config.toml
n_kv_head = 2
head_dim = 128
parallel_block = false
init_std_qkv = 0.0251
init_std_o = 0.00628
optimizer = "laprop"
beta1 = 0.9
seq_len = 2048
steps = 6052
dataset = "wikipedia_en"
Each number is 128 + 24 x the weight over its row's rms, rounded and kept within 0 to 255. Layers, rows and columns count from 0. Numbers have three digits each. The size before them is the row's rms in percent of the matrix's.

# layer 2 MLP down, 256x704, rms 0.0436, rows 0-157, columns 0-87
097:126148106126133146138138081127113138139136082108109112146149128111191142121110099117143109139129107148154153117131140144118126131145172121105160159112142111117129108065114167169095105165128102137134156105073101149120142107097133168119125115118116144139158135162158
095:137143123120142150095125123099129117136107125140114158127103179160095119149116108114118113116148133119127115098133144129095129139140142142082091143136140157091119178118146161165162122088157121136139126132134133084095111118110155135124149149116110102114128151154165
097:122156090142126103157163144080175102149067152120133154120134138079141104106126118109160118139160116132111094143131123131139113118111130111138183129115116144113108125129128117137122183103140158109124140119118151130130129157162127104180155138166171129115109131102170
097:139089110143122101162114105108138129116170164129085176168135138091140150130118102147149106120164161131129118152108129108116133156127122184140128140147164121169119164107117165136172101096130098162104136112114104129128144089087105133145140140117120172135105175134172
102:169101157152151111134173130133126146141141096155176171117110152105095160136156115133173116113138122122139112081118154120130140139154150120127094156140122119186159123116108170151102182128103140108114146161146150137153148127127134098115142164089103127134123157114107
099:124134090118142151138124148087141152138089138127141116109140107099137115135124120114134125108143099162132094125091130155094065100110155141157112139127107143112103134106085104110146112122116114127137201166127090114159105151114157140139128110119126101124141113114105
096:138156114175099098122135134144131088104083145169097145133113134117167140164124139170100159166136109153173123135102105124108097128101108134112128134141142147142165185111145113126160144168091117086094141115148115113150119123111136153146107069123116166170127091140152
097:149135113144074129180109123126137138123139164170152122112125135114122126148133132104119214114155122128116134125128110142118131128123150160140098120102133115145111126096148153087136149113153138144150170156137144155102140119143163123135083119128118091141079170123132
104:107113134076139105108175178140103150131092110150124112138112119142112179143115160158105116130141144099138140139106092084150146159125134123127130114120108114145113163115117133118100134140121117169139133124118082178152162131147150110148155120142117121130153121104119
097:144123129124083120107104145090134144136147146164112103160121157165141135116164155165137115094123093134055152122134114148093157129135069140132148146147122111110116115165140091161093103095123133150135110162097120112130124102145098142089149123111120104133159172162120
093:156138086087133181111148121094114102153139162078162108103067149089179189146098188169085126138144128139133119142096154145072101126160099103114164124147106129146143141082124136153142120138081144083115174131151203139096127114145139126093172144129132125183110118131151
091:142118104118140121140131154138126128133133133096139145105151113160121154123176105110075090148120120119095106117139095140127109171124117110117128111131103150124185105154078107144154132134158118135151120124096166142123125115124095133147070061093170129096164104068168
103:105150136163132133119144093141123141114127103066097119112107091082093132119125110146115120158147104100086112137141097107109156170148152092136113121126137096152137095139127107136104122138105133155123125111127140144085107090146156121124118126170097165082148135115110
099:133117137132115096150134104136150158130093122143144120131090115106121096154075137138127132115145130119114128113192138141140112085140140165063138131114151138189144144154146131134110136100131111153143158153141117177134109117140120128153148153149160109090111140110108
102:096133127128152108155079174119167098144142162141092117068113165123152132173151137116140102101110153125165106125073160148136125087092137142113151164163133130102130124129115073139103123158143128124119118149118112124165133128105088124116124160109157128106110154124140
097:070157162111175132112114110060074176126139176092097058105114169121118137153123103125154131135141145107122135133148143097101118110141145109137146163139089120134120160084126134099175092106097128095138149085110132148189128087117126140096125173173144118115149119145091
094:140127174086186130153109096098136084136121193138147093095115101080096126143147081128062128157096087114126169136129132147167145124123126139124138153129134161091129136129127131118159139127125105156132110070125149106177097096155158072087097149169107092120115096135076
099:175123122142106118138189150094085123109138185126128111097127130075119138169104111159156157119126091131138113118158133153161094101169105152180107152112127113105098179096084132096102137089109144120128136127148101116136129160159202105144103118094169127133105132151143
100:090149130161116139064135083108120127123164103120133182108134165101133139109153108165152117129098129148131137071117122138145118164171078135139143125142161150176135122096130122117098138158116144137078163153119180128161119112118137068130108120078113151114149127133119
096:093091079162154117107138131087137174153169156115122092133131151172135135120109114164136108084128137133131104148066130143123134113104145147130122117150152094123132116069117138095154143125138144112180103168144156097121104144120136123140161130155153152114119090140128
129:176118089095144131141120162095135131141135117096158121080147112125119127112107125067127141118150083175135115102144120162117144154124114113084137169120128113112123101109144094129152128150125135153145149104137123110129124109122109118127105109145130150097165106077148
100:160151140152139120134111156115168117158129125095154102141110108132093095157121144143138082140159106125123157126102138145129065113114158114137106068134125122121121113151121121114163165096109140076125135110198158131124144131175158123136108095104140129108155140130102
102:139110178129104138121133143116117153106121122166109079149124169118161110115131150137105115143108130119131121111112118163120077134147127140137158129154157138121101122140119135147113113135118108134158141108123141080140118101092090078132110133129181160147152120116131
097:118095121161101109101169144133118119091109092131113140102141114155151186117152128095131127120127119120153124124118107105144106147113115178083112153099099129091147115114161165152154113117132100120126135154144106134104140149103151139131111115138153138136117122118141
097:119142129128154144103099114173149119124094164157135121108126144117139152124121097134093149169124108115121152140134105181115146137087133118143121098153158111114137098076108113115113129121135127118132126135084136082112089151116187103109096173148106154129093105118114
099:163115114114118155151119141134121120118140146145148109110127080146131131132128116138143121173124162118147122165148088139115125150122136120164115128109122134087135115180100153095136081085117098137121139103102106159169103128178136126172132084141122142129135153127069
098:175111117107098110127129142128111098105138153145134137143139101103151119169181139128075102115072087109147109098085136135130152189153150122138154131158169127124133097100155153134133132110134104181094147113111137146097123107195145102141132146134119154141082114149074
099:127101081100145138134184133120063181093142099092118150131156122111107102103090097098114096136101133112093131136101105115088146172141138107125116143116121132138075108093080134182176090152140107094142148100129129146144098182088151143136156111097153159177108120138089
102:123126099109172114118132132133154065129080125135156141150192154097119151137133126154161156107137160144129156122112106198176138102098114134167173084090129110124131130134137119111153106115108159103146144179093096148112127134133095113116112115162155128124126152159168
096:112119127155106155109143126164107169125075133112127097116120136130095128111134138124111119143146147120153168125094116179127105129145117086134095134134128130112121106105129127120113115113091149092120132101132148086132126141170131086136170162107105146169131134130132
102:111116127115161124120096142131145115153113120193163136132115071117097144159147166113110093151119135130115098170087142137086126148118152129134134111146095125151140138147142136149149118139165122132143157142094140115118114106128122170130175117103078125106169158157134
095:125120129146139105109163129109138122152119095159069141131099125151116117087152102121070134099121119144122141154170121085109088107152118112117113123154096107088099090134137087130148153149125083124146127107175170110141112132085101107111092132140150125130127145105146
101:144098140108112172143131129157109128147110096092080154141155108128158135134124163117100153184157160143107149155148150131167141139132149135116116110126107158114127112143145117132144080108135161103119127147178110166118092091139147146172153117153090118174127102154123
102:135125103164112147131152194145132117136108148118135157123108136131136123119131129163163153124143159110137182151117137137166157087130136157124094096125122103089143111125128122172133148141111102140074109148098111098171128100124098117098099144141126110165119149150114
096:125105140113132113124123151118137116125125128110133139138128110138118138112131135169125132077169129137133120125108150116143113122084152077129139129123124125119131128098159110103098156158144116143128146154128168118091106125168121138157158105089134112126114053132141
098:122085106119120146114120148169125126105124096141141160111115158149105123113155132144125115115129126134149111104110133121083131158157148081144130116122103148105135095110145147092158144143104125130172119160115126127141133105078169128109129122113110153149103128111112
096:161086124141133114139125145092132157137100095078076110162156106097107167175108141114142099145112136125116138120125117140130112139163119105126127113114144142123121100091121171157144109117138109138092127121152139141126098113129109115168126093120136116148136141141128
102:112158132112154084128141149121150151102146144114087144142119128110155099169154101127082088113102163140157120139126130145130121129154114136138121102098151122093132141109135112156113079129142151092147098149124146158126079101094180116116125130131121140115106162149149
098:145141151114128173094102143139167117158126140167121156171135170127124138112130128110119107110147125130152139124162108119134127122137135099141131149132176124207096141120123093133156118168107106125129113135123133130106096147074138145155112127137088123168135134142107
095:138117172133099085157099131120134091156104134150133118109143133117143141101144139166131147135150108131149102158101139162133148161077130146127144173102093104107132140154101159146122103119106127144125118153117183126162142144129181067125126128150123110120122127150113
094:129078175109110147156144133145100144128142129137097102132132128133140157095132111145148138152138139131177157109128168135138112115129118124140140166085113150130134136150143102153130112163108148150141102135179084144137110164102111115177128132092125099122171131154089
094:114101152112082114123147108125104128123114125160111143115153124167168102139127134092117163161131108140121119181138128110127132122152171155133133093129133138129142146124107092126128143119120134117128113154108143159140139078140108125147172145127139092131139158089083
097:100099151105154124144127142153094158107181123106160126138150108096125158123138150097140161165141092141114110076160122172111126101160121109122094098123147167152126126126163164134084104108122135101146146118141118158125109158148113100145162142161171129166137127126108
109:146171115111135097145108135098113123120159134166116130150137147101155126132096113148119175162127116110138155131083076120095124145106131156161126123134139141123135149132134141144093117161145076132106161156161101137139125149129113141152127121111129126154129124130105
101:166132055120152167175082165128165140101145129160105134104119168170152171127156139109108155113114100119104134132112160118126120104141114112131121124135110114098122109177167099119095124093137139136140094134167149133136131073129150130139091145098115106090117147125092
096:127077090150113162144132172171174099137088147124076138154138123097108113108168118143094158128101116119163147104101178148122142112110142113127118116129121128158081117113131129128105110136160143109116139149145112142083143129092138143124155079105115123122115113158125
098:140134097129169151104113166116137072131101094188118114139113137111126112132139135182108131133129140126093142124132152119131134127106172086149127098112136151149112116141092129099150145109135098124109155142135154133110152168117083111144143110162132121142118120095168
096:096117112110123136149116133139127175137155084134085158152152158138130138098131112161121069158157098135117157124106148105123136144130107066099156125126119132170174144112111124148093145065115126170138082188142232110137108105094103104124105090095159163118118135157105
100:145140096105167081110143112106150114152087161112103108129156148101103122127126133133109108113078120139131175161148131162115126134128144115151113092125114169125090102097151134136173123118135106103127142109128158116106153105137136120125138125094133104099119136138143
090:112166099123114129128130097119145135114142088179110135106131098114166127125084111117133123205133158103148116117186133106164173135104139149131145148123157130154149131153082077110070138160112129109143171160117128147123139089122153171088135122143135080147125093152139
097:127149108076095127096138150183143142144140127157162145130089171145119127171091133107127099154147170111129117176140165148143122159128136110085139161149140129102122083091142160159173155151157111097182087100131114169124132112111148164147163140134144115138157136142106
101:138173122097150089142174090158105143144117097150117124159116143111116159106117110125136147148149146164153096117070130139128114153134124158139176100101078135127082146130146105128170127086165128115136122171139100133145149142159107115150199126096097147127164161103176
096:158114109121147097152095134099119131136131136130149126134110131102154131156104118136125125167119151143142167137138101152105144101175125148128144123111141153094154116153130121133116131191122118076119114095111131112120088107151116118132134115133168139112132155128126
102:146137137141092095121164173152108141128143155138105127145138155101145129142135110127092118121151127124131139159115145130130141121116111125193146145132102080168083106138100082070149080129128137119105103130109100161150138134109114127134116124139158123105131111186155
094:105145122133131151138078121124128110144189134111120147119139092140117117140094126133162127154102105132125149144128124113111149107156148137143072133127126123137099105143101121117164161087155101130132126089082168092121082102106112135138143167122136132087154093122109
099:155159120136177101132117142075136095091146143098145093148134093123116141134166132114125147129105147131164123068191140081113112113114104122128104144122118197132163130120133089125114110140107138127142132134130130145136110163123113144106161123123061135121145122095126
232:157139134089105121145137143111160102150150139137115088131115122131118118148154115087128127150166119202103094159132137122116117082107153096103153130115097116115108169127177119119148122124153108143154160153158104155114146120142133113161148107107114127140132120102140
093:141156081127167136151133142114094140125123109124077147116118099133128144132152084094122117100144093130109161068140124169117150146184116106117172122109143121104154090152115126124090141148096137128122124115119146155150117141147105108108127085136150137144105126124133
098:173136089076165120119136136109123111180117119164136101160080154151101161118115175155135093107109108132126132116114074160151148107132111134113180118135114145123134104112131112142142143126128156112162105111135140115163117118125117089118185143121103151123118144134114
100:118098128109108124110116089096129106172128194126132074160118176118104107143135117139134097140147154144116128154134148163151113124126104134175129151126140112112092099134107139099137120114129122119120112145124141116100141161140136180156163100088112133163123092151147
104:101147142111156097139121117087117155137106110126138110210110136140099123130135119153128113107148165145106112119146159148138116112096135127133133147152130139166106111168122078104110119151111088181097119126131111139126125139149117133107122139145153150151098099147093
103:127137142095142138171100143126099107128121098157116163102122089142135145165138130127133054147138157134153087141104143063109113153123104155138176069126119112123097099076129101173130159130150083151122134155135147150162115138163134174119105105124111137143132149128116
100:088116166118156125132111118136158140172120149121128146108125117109104145155129129111134137115178079133156128099160114156134117122090155130102134129133162054109133126137143126140152142137133145099120091088134141121093128134070133124113169124088117146172106077088154
098:099084131148125163106125085133111092116169138138140189130165107128150137148106118105088113143134192129137142161109138103090084132186088121119109079122108107105129146132092128131172123133141090091141155142084137136128113125137143114142109140123117136125136109150092
097:114124112102095124129136087103145111141145121124078138130163133128119145133130125188128103153081115129161100161158112101149171108111118122083092160119158069149120115113126098115150140145106089150109123133095110125120108165112092135120134162133153106130080141105156
096:129122136117082134156144154115136135108133142184192112157134140162101132126124101149135088122128099128130166106124159134141104096155128109114138126130111110153130152105092122134175131133120131139143097158114153097138119093123167119138154150123107167160144127170094
109:109083170128156103132140116157139118107107155128137122066136161114095096125094112104121171126116149136115166145157118142157109128175136115107123143193136133141081124129129135100124133105132190095146113068137111126129123116135135118119122152128118150140110110136133
099:158096112132180163156180114166117137087130158174134162133145100129143077116119093153120138147107100132100131124106160164185147106134147134127120087074146149134110127185091103125116130106128121123101114123115145116118112128133150112176199160198160117104155086133114
103:118131107096134128146153117141114109124102081118109124153116092108120138114134151172120148090119167142130134107140086094132121109085107149182158132136115120137141143132100110140123118103137117115119144117122123093151154172136074142158159122120132182122127144139092
104:158148138131158117174136087115154101160105102134119142101155144097112125111111105112130124111133102135152116142149096111138096163122114103096132125121148097128112114146161112115129112126158087165132118095128088119113101144128113100122101152141150112105144159102094
098:141077142118115112160151161119114133114143106096104099108066107090141131118163107163112129128166112159097155112134097139146148079125128116114155111161106141130124139101135145158153154120116138141138118079142206135087093119103152156150113109133094152120136102123174
096:158085123135139134131127074151093138124156073129127104082116084166110132172147101131127114177172116130137116115129163111082138142129148123095118099104150163108140114134109144107133131142129143089124109174086129157141132150154087133145138148087049161130119118120138
097:095176092144098134098108114185130110121165107178109144123123122112153126110135126103123145213123121135188137106128099098145112122108090140124134125178135151127180127105125144121134154136152114139136110161090128128147106061109159115163106135140107145122127119109131
098:143127097102127125148150143097164101130131171118141088119110144118157108149117128165123107134121111157127147140147099134123128096137106171113116142114120097080136136146195120131153125060140197142159129150106096085120127178171147147148144132094134115092115125100128
097:129099132123156141129103097071118144151130107128103117091135109117108106142104118162110099107130137115142093181124117064139165119132127136155112151096123089158133120060094130118106163099144104126115122106125097112164106094174092145130155110178143167119123095126110
099:149046089090155160133111148171145113145115161148113107131173174136132149157105113124102138119114114120106144124093146107106103144149096152121138102090156125096118098105108167164093096157126132077160126108103125093139112111135167087115111107152109148099156115154142
096:119144123102148107111111115115123107132154169121145121126115113127141129158095151128149139113113157120127138113119148111115112175101105146130118106132156096098130106105105133127177181149131167168110151140090151141150140089126138097091115121176125184154091104111082
099:160122167109138101124125133084151119133150121132088130094170081128091066133144137116133164157174145134147167134159100141099119112126130106106102114157132158147127072105142116180138104161151101138110140146129119157126132103126123167139119109138148140177066126126101
095:141141124142149082104109126144108118102093109161132136155114135123091128118150155167127147105133152129138184092192156156120105111117108070107167132141112147125121141100123106105151081136150123134116133112147106138123121121142157138177118122108148149121163128133170
100:110117104156078148083133127160150084106167121129159081113185135135153147133116105141134154125132133122119141118120071148142153139146127180124090126150103137126141118118140106115143100140114121129120133132116096159161105127156162131173108123107125143142120184127124
094:083130134157105150128107145079168143133112136142178141157134165110121136132157133129167137111147143132148128140095130112134103067146116145129121132105124175122134122123150132105166118148172135138160144149191136151172150130162140138159122133106139109133137141167146
097:151119138141094107112129143144164106093102136156108124118103162102154123130074110147153126121147115124128132122094120136143121137163112098109139188115110147144156111153155130142102123156131109117148101112108123152142152137145137136124122173096121137093142115154127
102:143114144119079098120133158117141099124131171094097143133177126147083113118101128110085116121148041106092157126148093142075103152095118124113120146157151114105118125131154096141094150138115140126103104132122132108111099120177152133097115080104101113153117165091125
095:117150144135103154138137136156137146131139167141116154166147184119137095124141149119150108116110102146152152128144131170120101129162122095157141121135113101103130145107134093088170158160117151154186096143130101090079130116127124106143147108131134124111128142151109
095:092127121122084120084132115137138152155097138122108147148136117131128155117135098096139156147073154100114102124142134137165123132131143096125090144195112123119103163086155123105107105133143131150142145117138128134102098120172111130119106118118157181103150101159130
101:142141122160157159096136146106106153123135170115159128087120114191152134141138124144124125118155081152108150111167129161165128125156126147125139099115145129141126171115107106173139140131135127169122158179080125106085102118134106118110092156129093159108122156153099
093:133130155153101095116111151135147120104151145094149080158111129133133125094124124140116092121107155118103130118120121138137111149126123140108146081173134116156094197123136119085085107144124134140147087128121133125125134126128131134159143148110125095139106172106106
146:096147119131171111123103099104098127130136106119138145164104151103143174133085176152117136117137139066144146109110104116128146119116109141152135100161161129127146124117105140103123117165131123153112116093103117116142082140124123105123119150143111161142137121141122
097:161147148122131109126106115150152136137114172104142145138104130163147137105144089123173133094123136122137127120140125121127125113100126124117125095154116133130118122140078104120088141118123118136100139148095156106137116072140129163120120145090146107154126105109125
100:144190125099129105134095124118131130129102108123114151151136133108189152096089137118088159117160120151153129110118158139116097116134111164118115146143156164165114153100144117145151124133164107128122112131189130135157124109172097135141180156164127177101139131120148
098:113140131154134143155079148110143129112115132102125161139142141160146100089137120121138132057153114125140134129157151107128150110119133135137136133154151113090100143139102161132141106134084080125107137155105120166182118129144156167097102120092095094117125144148147
094:114139144124154141095116142128105165117136196168158173069092079116140128078128117103166147114119091115158111122164152130154123127126145136170115161148139169112097120118119094137141137121097098114119168134186085086105097123152137142131146124114140150141161137105107
103:131149152137152156111137153165158156147102124142164131136133119112138142133104118122109119126129075126119121076155094144130085136159130095083131125089169131135141108125091180164110117062127172114115112130130140084176126137133152079115097129122144134112135140122120
098:156133097103137097088044162152134133117093157122149120124128107120140072152088148150052095127135116106146140115122091140164205105113143146153144111118114123137125124141125131129118170112107129136121139096143106081115117162154139096094095160108102137133096148122128
099:142145129100135151117102086155073134171163121094111157096110161130085121140130110135145164120095106134114114113151126065139135085144082155093110094132079141120155096173174155162163129140137130103126146138123107101126115145142154156103104153131128080112104109105100
103:127141118058121125129156138134086123143117101128156108132098124172123123091115137104121138126118165124113117111151064102118128127131146115137152143122114184123112119127111125157099118127068138096123135105115152128119088104153140142110088129111127173079156104136143
102:118173154109181121120107139097124112121093138101141136147162130099132107150127122133132077086106113115094127109117164133113143133099120123150143095128118088121089110141119118108092128115128136089130131154107142096139130167085094118134128143125107137152133122135129
102:112088098109174135131128149098141172134153157109160178137109183119153137118145116159104104124079126145127135106138160109139109095128154121130173120151085103126111144113098121159141133101116162117117160108106166070130125125114121098111147121112124132145139141093136
099:157097135136171115121178143124106121109121112155152155106138080113088143127177087129119125096121146130122137131118124081118132079128110122160154138079156179155115106088117122104137130158127118133121087120138136115171113108119130158178152156130125139168140126091134
101:144135112156099121157089120108136152132144127092167142150127060149131159157124115152073134138116094117096116133180127103105129108123142132141151123121131126110147187172105087068083100129102164100124133140144151139145144142119147115151183109093133119160095111073113
100:108143098140097141094137130135149128126129134140133116180153125134121146100107099127107120160178163130081146115102122116159136112135113118127120122105142135145161088138134085135118090134118124080118154162101163156137122111144112115110149101160102195105085158144128
091:133126135133187079150092121105133106111103108095114146123117154112098153129141150128106114156091087132134142065137078100093085110146125102123156155135139144129122131145144152106160144130138129146117192131110153108123145126092116147109096174115170150105119145162131
102:110141143135155099116123123112144197109102121162096138103158136157120136120124148110147094150128137122104186115129099116107129155142146128087116149126145138101117108073116118145102099173091104095151201100148117164117132167121152132069152150154104164098164169132103
097:134096117138100104092119139125083122144131101136070115150152138165180156123131101127138126069111102117154141134096087143114098123138128109096123142142136156127166100176115145126128144106146093120166139089128093166155109132104093151130144134137132142129153107132141
096:093127109137135140113129111146119141151135098108112133098127129098153102110146094139114100151139148105154156127096075118114131156117144159145124169164171118130130095116153123143106102129143106134106082146117092168160149148125107092118125137164134134158098079101143
105:101127144130097106103134095130144110145140126135086109128100142104101117110134151159170113136159142126134143105096146140099148130131107109119124147118147190126107134153154158106142136124146127129112115152142118123132111166139106128127119135116139139163114149146126
108:129117069119173108121095111101131169049162145144111127112140125184147120115163141104086195146098131081116116154126108166175138108110101166126118156156092154178116139104105105116138142150129142136150117100138087148112104116146139116126109149147126144146160112178146
100:100091132125093103100092096111057138138162116102106099107156111132140089088105174124155152169141087106130132163147125107132127142109161084094106154109140132157106145130161094170137155180125108095138119126091147116081129091125142100137134135150077136139130137100084
100:118070100177142129113125099149150100086107093151082103094163134123135111122091124128112113155127150135138111170109107144130113123128138144090138145162166160104133121098166130114168159137117136187164106104141146102156126105116138116096144170109149124126103131106117
093:086095147158175114107159086099134131134118125093139135129143148130095124151150142135102143129084123133118093133129117111060113098148116130104096158113096077144144103117155112088119147129125101133159121119095183092129126151158137175134164174136138135083151138126101
092:128155161162132126118097100115118158123130174139167124083123142140144118167115136176144151153143116126117148133090115125120108106184112113133149133133125166134109106104112118147130152091132126069157136090090146092110080134087141108096141161116139093147129161141128
102:115157154109101133133143110136154126142108139124114149127172156144137113145114129106135135158132153130125143106129137111139094136135108131123156129114146154170166190116147173156122074092090117119164113103139094124103102140097125107192170095087141139131167191161126
093:170133150120122109146161089145127098071110116107109123095130159124160147119119144119133128106113144124129164108125119165141122144104085164117130137098179152171124152099112126198131153133134102121144140080127094098099104097132131091168160114096131133116082142156122
096:099129153144128125116171124118047145091115157157127155129153139132135091132156095121093114161145096132129131103154153135135129180125147147129158126067089169141163158132091103168094161094127122127098097143128180138134129113119149124162129107136136148150119128152120
101:070096091111102105167160156156120095117134109129096160115100133131130113149110173103141108155097168119138142143142104147131181159144146118124134152128113138149121147142145135114171128149163144152114106104146173111162180084141074147138067149123098117151139110159126
094:156108135140116099124139112155097163121157116129125116148111148154080111159169147115119138122139131122142075133136128141140097116096147115117158135127136135148139148129129152133140132106120125157167136129121144143119124093153139158151150162136104110160160151154107
101:127148149097120110168130110091095136125124145138139136119107090145175151106105091137145150164126100125103110128119150086114168091108120140171143122092115147102107131174119131143114135110143137179169151098141099138099142155151096124134141127135137139147144118123130
103:148122160135147124150125101134112151073078119108095136118119144113123109147103152164115145134106153127136097130168141125107155110151128084154114130089134207109171137130101156159161123131108161169098119151080139080150115142155156127144077166140119079148100102136134
103:113133132119095135151108159140167085134154178130119121150130138124131137182167084118118122143127100112165093128113119125140155104099123108143122149169141106102139149144121113058119122072114147142101115149119118112111150105157149093121132099115086099128073137118170
093:144096147140129160117143148137179139104109125150114159112166122112160175167138095143148079106087126115132094099147156131098113133114123104127108139120137129128131117100096141096123106138127145117116093129155131116127091138138115177136102158104130123093144117105096
103:101123163155129126122138132095143095103153146122103165111126146142119117158102094110165156103152081122130100076094145131131091110122103138151094148150102094129147150163155166090142088126118071163129116139128116127143124154109134157146120124109118089168115186165106
103:153104141163130111131120137130123138116117129132146077164137138141164097088145077116162147147120146148129104115121128146178130158113156125099132158161121116184097148107137128084129091119138122127119154167153135096109147125129149102103133123159153133170158139162133
106:150111143120120182149137128161144097138148168107145143159112132133116112092134113151171153112116144123116122124082205152139115126166098121122153146139128104145109119162120105110121112144130169102089105132110097104133171109108130106131154126145173100148093122135118
102:082128123124133108131140108134148070154102162131138147106152123124114096135127130116162159115151151133156134125139140139154141137095121131155123149090132150113097113125154160081109110093137119151150092113139119112126138155150110149125129083146153137091111126111126
100:138137148138134122122165125121114094162110149151195129087152116098163166132142141133128097118114126150121160090111136119127122144087120124157133131119123132133131188144129131118154102142141109160150172131109118109136129140119140098123104147074117133140121131163118
092:115161109128112109122140100138148153137106126112138086109121107119124124107160147161121162115136106139124119156150147100127149127095119098142146126147137151163135129133138129122110148118109131102140124085114128105109111106164083122136062140139118141168106106176152
101:166154133095100102152107105137154083126117136107158099117154135114114115157142122104098123140147109124104106123146132133158117147139102151137085105111160120146092135113118188086118111084123096099120187129151131115141145106143115101088156120159129187091117138099101
107:118090079121131118103126123092125154113182144115119092180156132108136144110097145139121090081145171136114104148133127136127169116086109158070143134151141124121150166148109141128125091124131143148178123143150129119143173137110122109113113099128128084102142153165105
103:174142107095123129144106169094097125150161132092132125172122158093105157158073110144139131131162161131125139135165146091110144110146125144104135130162140143124123121145128152163115100139165110124140118119121103151144115108142099117149126119090129122136146142129100
099:160116129105101095122091159168141117129159159166139142133124128125094142111143099159151123129140105114100112161095129133168135131087158126163139110141093097123129100123090126139113132141154156144139124174110114151147110101139152185168155149148142148172123121144136
096:089157164164123111090130092095076118112095104151125158110106075093104178137105159138151145136145133143164146142104113170100131142107132167111139148139109146115156144094128132112120166127153134139125101098142148182167115122128133135119147110145123114131125110103124
095:143111114143150111163108077130137118117153074129157144100109133105107133150113142153111124105110132124152137156091132144090085165132126119128132111112170107159123130133156121109132124153090111129148140081104089130138135139101110125131163150145191144135117127102117
104:099155123120078075138138141141107119141167129167116130128110136134142157167116119143107151134070144151118136200172145110105087118139134147133142154103147141173157127104121115083128118121139120129131119100136091126125130176102099115124129130129155104139141112152101
098:147175119098166119125149130109153113149134113173145101140087123122077132107122147129140093116089101128124156137168097123100146113130152149088144119142125147104100153126139125075143175148138137153168109111138100119131116114101129122142098096117146174112152121115128
102:077121089093172130166140116154155142152124110118131117144101145092118143130184119133102142143157136120111131130144101121168154114133123135163145139147154097140137137150140158113090133162143105118157133094121093116130122133137146104155147142111139152091133130143086
098:154114127140119141118121101124100139099147120173121147088121145174110108161137076119166117132144126122121096118128132111160189115110124132170124097118095123169110150102128098110126156106131122111124097136158177099107147152166153068110131134115175165081157127151134
101:144115143096120054120066121092175122139145149101126152124159128119125122096131163119164108135121128136126143139146133113110095130086137109138124132160109144108089123102149134095131126171132127156109123124115166155133110103145131101135104145159175104123153123132150
106:094094129141106114102107106168122122156141154162130102144107115128124113167124104161120122113157134121108137167150171100086108139120177097120124156112150081126105135109123149133134176101114161155179134124131107094110119133140132147083107137143150093104123138145101
097:111095122182107138108140105103108175140078147150125108097125134139120132139177138110118126138065148097104142091122149107129139136127113125098090108089140146098139113169146166112125125145131144157132169196134099160122122124094111158087072094129156119097111191108098
097:098176124125128136144152112104122148134124142132137145138100128118137065136196138145112144175127115128119160165139136106129148113125164112138128129087132157151096147152101111120124143137138117104136132165152145109095148150138140069135142158119099132119169130114164
098:124098146106111160130156142134151094128070075098094111146101158119146120132125122124125123167115132145070116164127101142165150139095154104108108138126079103084100130135086188155095094122164138135145145143146073141090131133141118109169154112162128114061139123122154
101:153120118109108068088118147165132126118160108106045107082132105150121085130135149136165093152161132130143129142141107112143132129098171134111158094159106126097146100157102127151138057136142104131141191179109115134112158109145142163138191104156134138152118104173137
089:103102169170104105180171145117115193106116130131102133162122118132099101152134134098110136173125079110110127144145139136119160122138112140121125148102152089120154107100099139137143180093094142115109151079154174168095106142099132145149126133141117111120127130151127
096:124121151164140151099128123082117141141137124116124114128145108118115121187166175163099108118149130129128145111145139135123117107128100142097172099108113138129164118106116170113127134109115152108161091099130098111117084101145202113135129119090124133136120127109126
091:118115121131157170140140160129130139126137112138169133099157143109137126142119101110134116101158133144106109152150097156112153109150147113139133100145134082174110144122149083119158135083123148108134144112120091124114087133088156153147175147126127132122138139125115
102:134146144128124157108085070148110118118132150130118117127107164089080110128138085098182149110123156101140157137111138135167159113130127124145110157108136145168180154152154098120110127164163106117164117113163123150089126141080122068104118154142135096128173157106117
096:132097107133114082123182106140157118148141130139144114112098134100155172101137120115110136111148149125110122148154078222138116132145110188111155139167099128139152107144105099112168111133152155143085124106110097089110156155124102147122158090119159138114113112148143
102:112117086152112155113122123121123117145109196163089139123152116091100183164157094163132105117151173136113118113160123112119121124120111108124147135115115133150147147102121124146095146131154161097140136122103114104097123129113149134098073125157123135103120153152134
092:128136157158152142135156114157166140125135129093128178121139171111116148154126168137094137140103136141133119137158104126102118111154101105111135114132146115139115092146169143134157132105148174072145160125127104122126138191115149082122088181120097101117091139123158
099:135124133108121062132121100111126068120194115076130091136103135154129167096110153121152142101113144100113178129114133122108099132117120156130139116128120142114170123093117113142126156164120146156105093144151112114149096116178110118111115138112165147142166127110126
096:131220149076128150135143125119137139094096163127139104102161158109122104128111134144107142154138151117118147147111128102129157145167144129126105130135160179152134105123151140118118119175108060093093126166135126092132110096135114091103131101111179154115100167171173
100:158138076149168097105124165118117108142081183115097155146112144115119154153131092135114124179117102117177131117106191095105142115108152097134111185163094116158155109135107173124107096136134089118113147134086154156091099072104101135112120161125128151139122140129116
094:120166158124154078147124142125085137114113103111117116128129099104131131103166131099141136129117123133133145121159074183136116188133116122101116128127104105110105113143138144112180121125144130110121084127176137178138120154104102166110115097175129113144148114133126
102:089118126077147138074123144103087144121089141116125072120130127134125104091141102138115150125112138117119115147097155145158119120121120093127146152142129165122111143142125109105129140097145174143114090110162134126151155088140159132153116127084122137089178144107141
098:148142116150143136151095093099136133136135138126130121133110080151169121174129140116113134131140199149166133124133125130139097109122149168103123128143117133181085109181162155079106128117160109157099135136152153117118164147120110142115126183108101128150106138129155
102:102156157107132117174107172125158116144143145141094086116130139118101145134163125142130072080137148128119114110128136160131156100083127125129181135141113096111134165108093138144128151088098088092098126124118122115131150189105099101125129074078139121117137168104116
095:112145101151096111109162098094128146163143109096162159137162140139104122167134148138122146123139134132153104097152119112145164154156118140139164125154111075131120134098122129133119157144150140115097168138132130053139146117110119070107123118115139143123158156079162
109:112122176162146095136158094139105144129075105099128101091146074151161147144154132141148110137143132101104114079117113165145132135164127128086112144144155136122181093164102120174100146111097129137116120135117127113131146159109114152123136142135107133160122160148143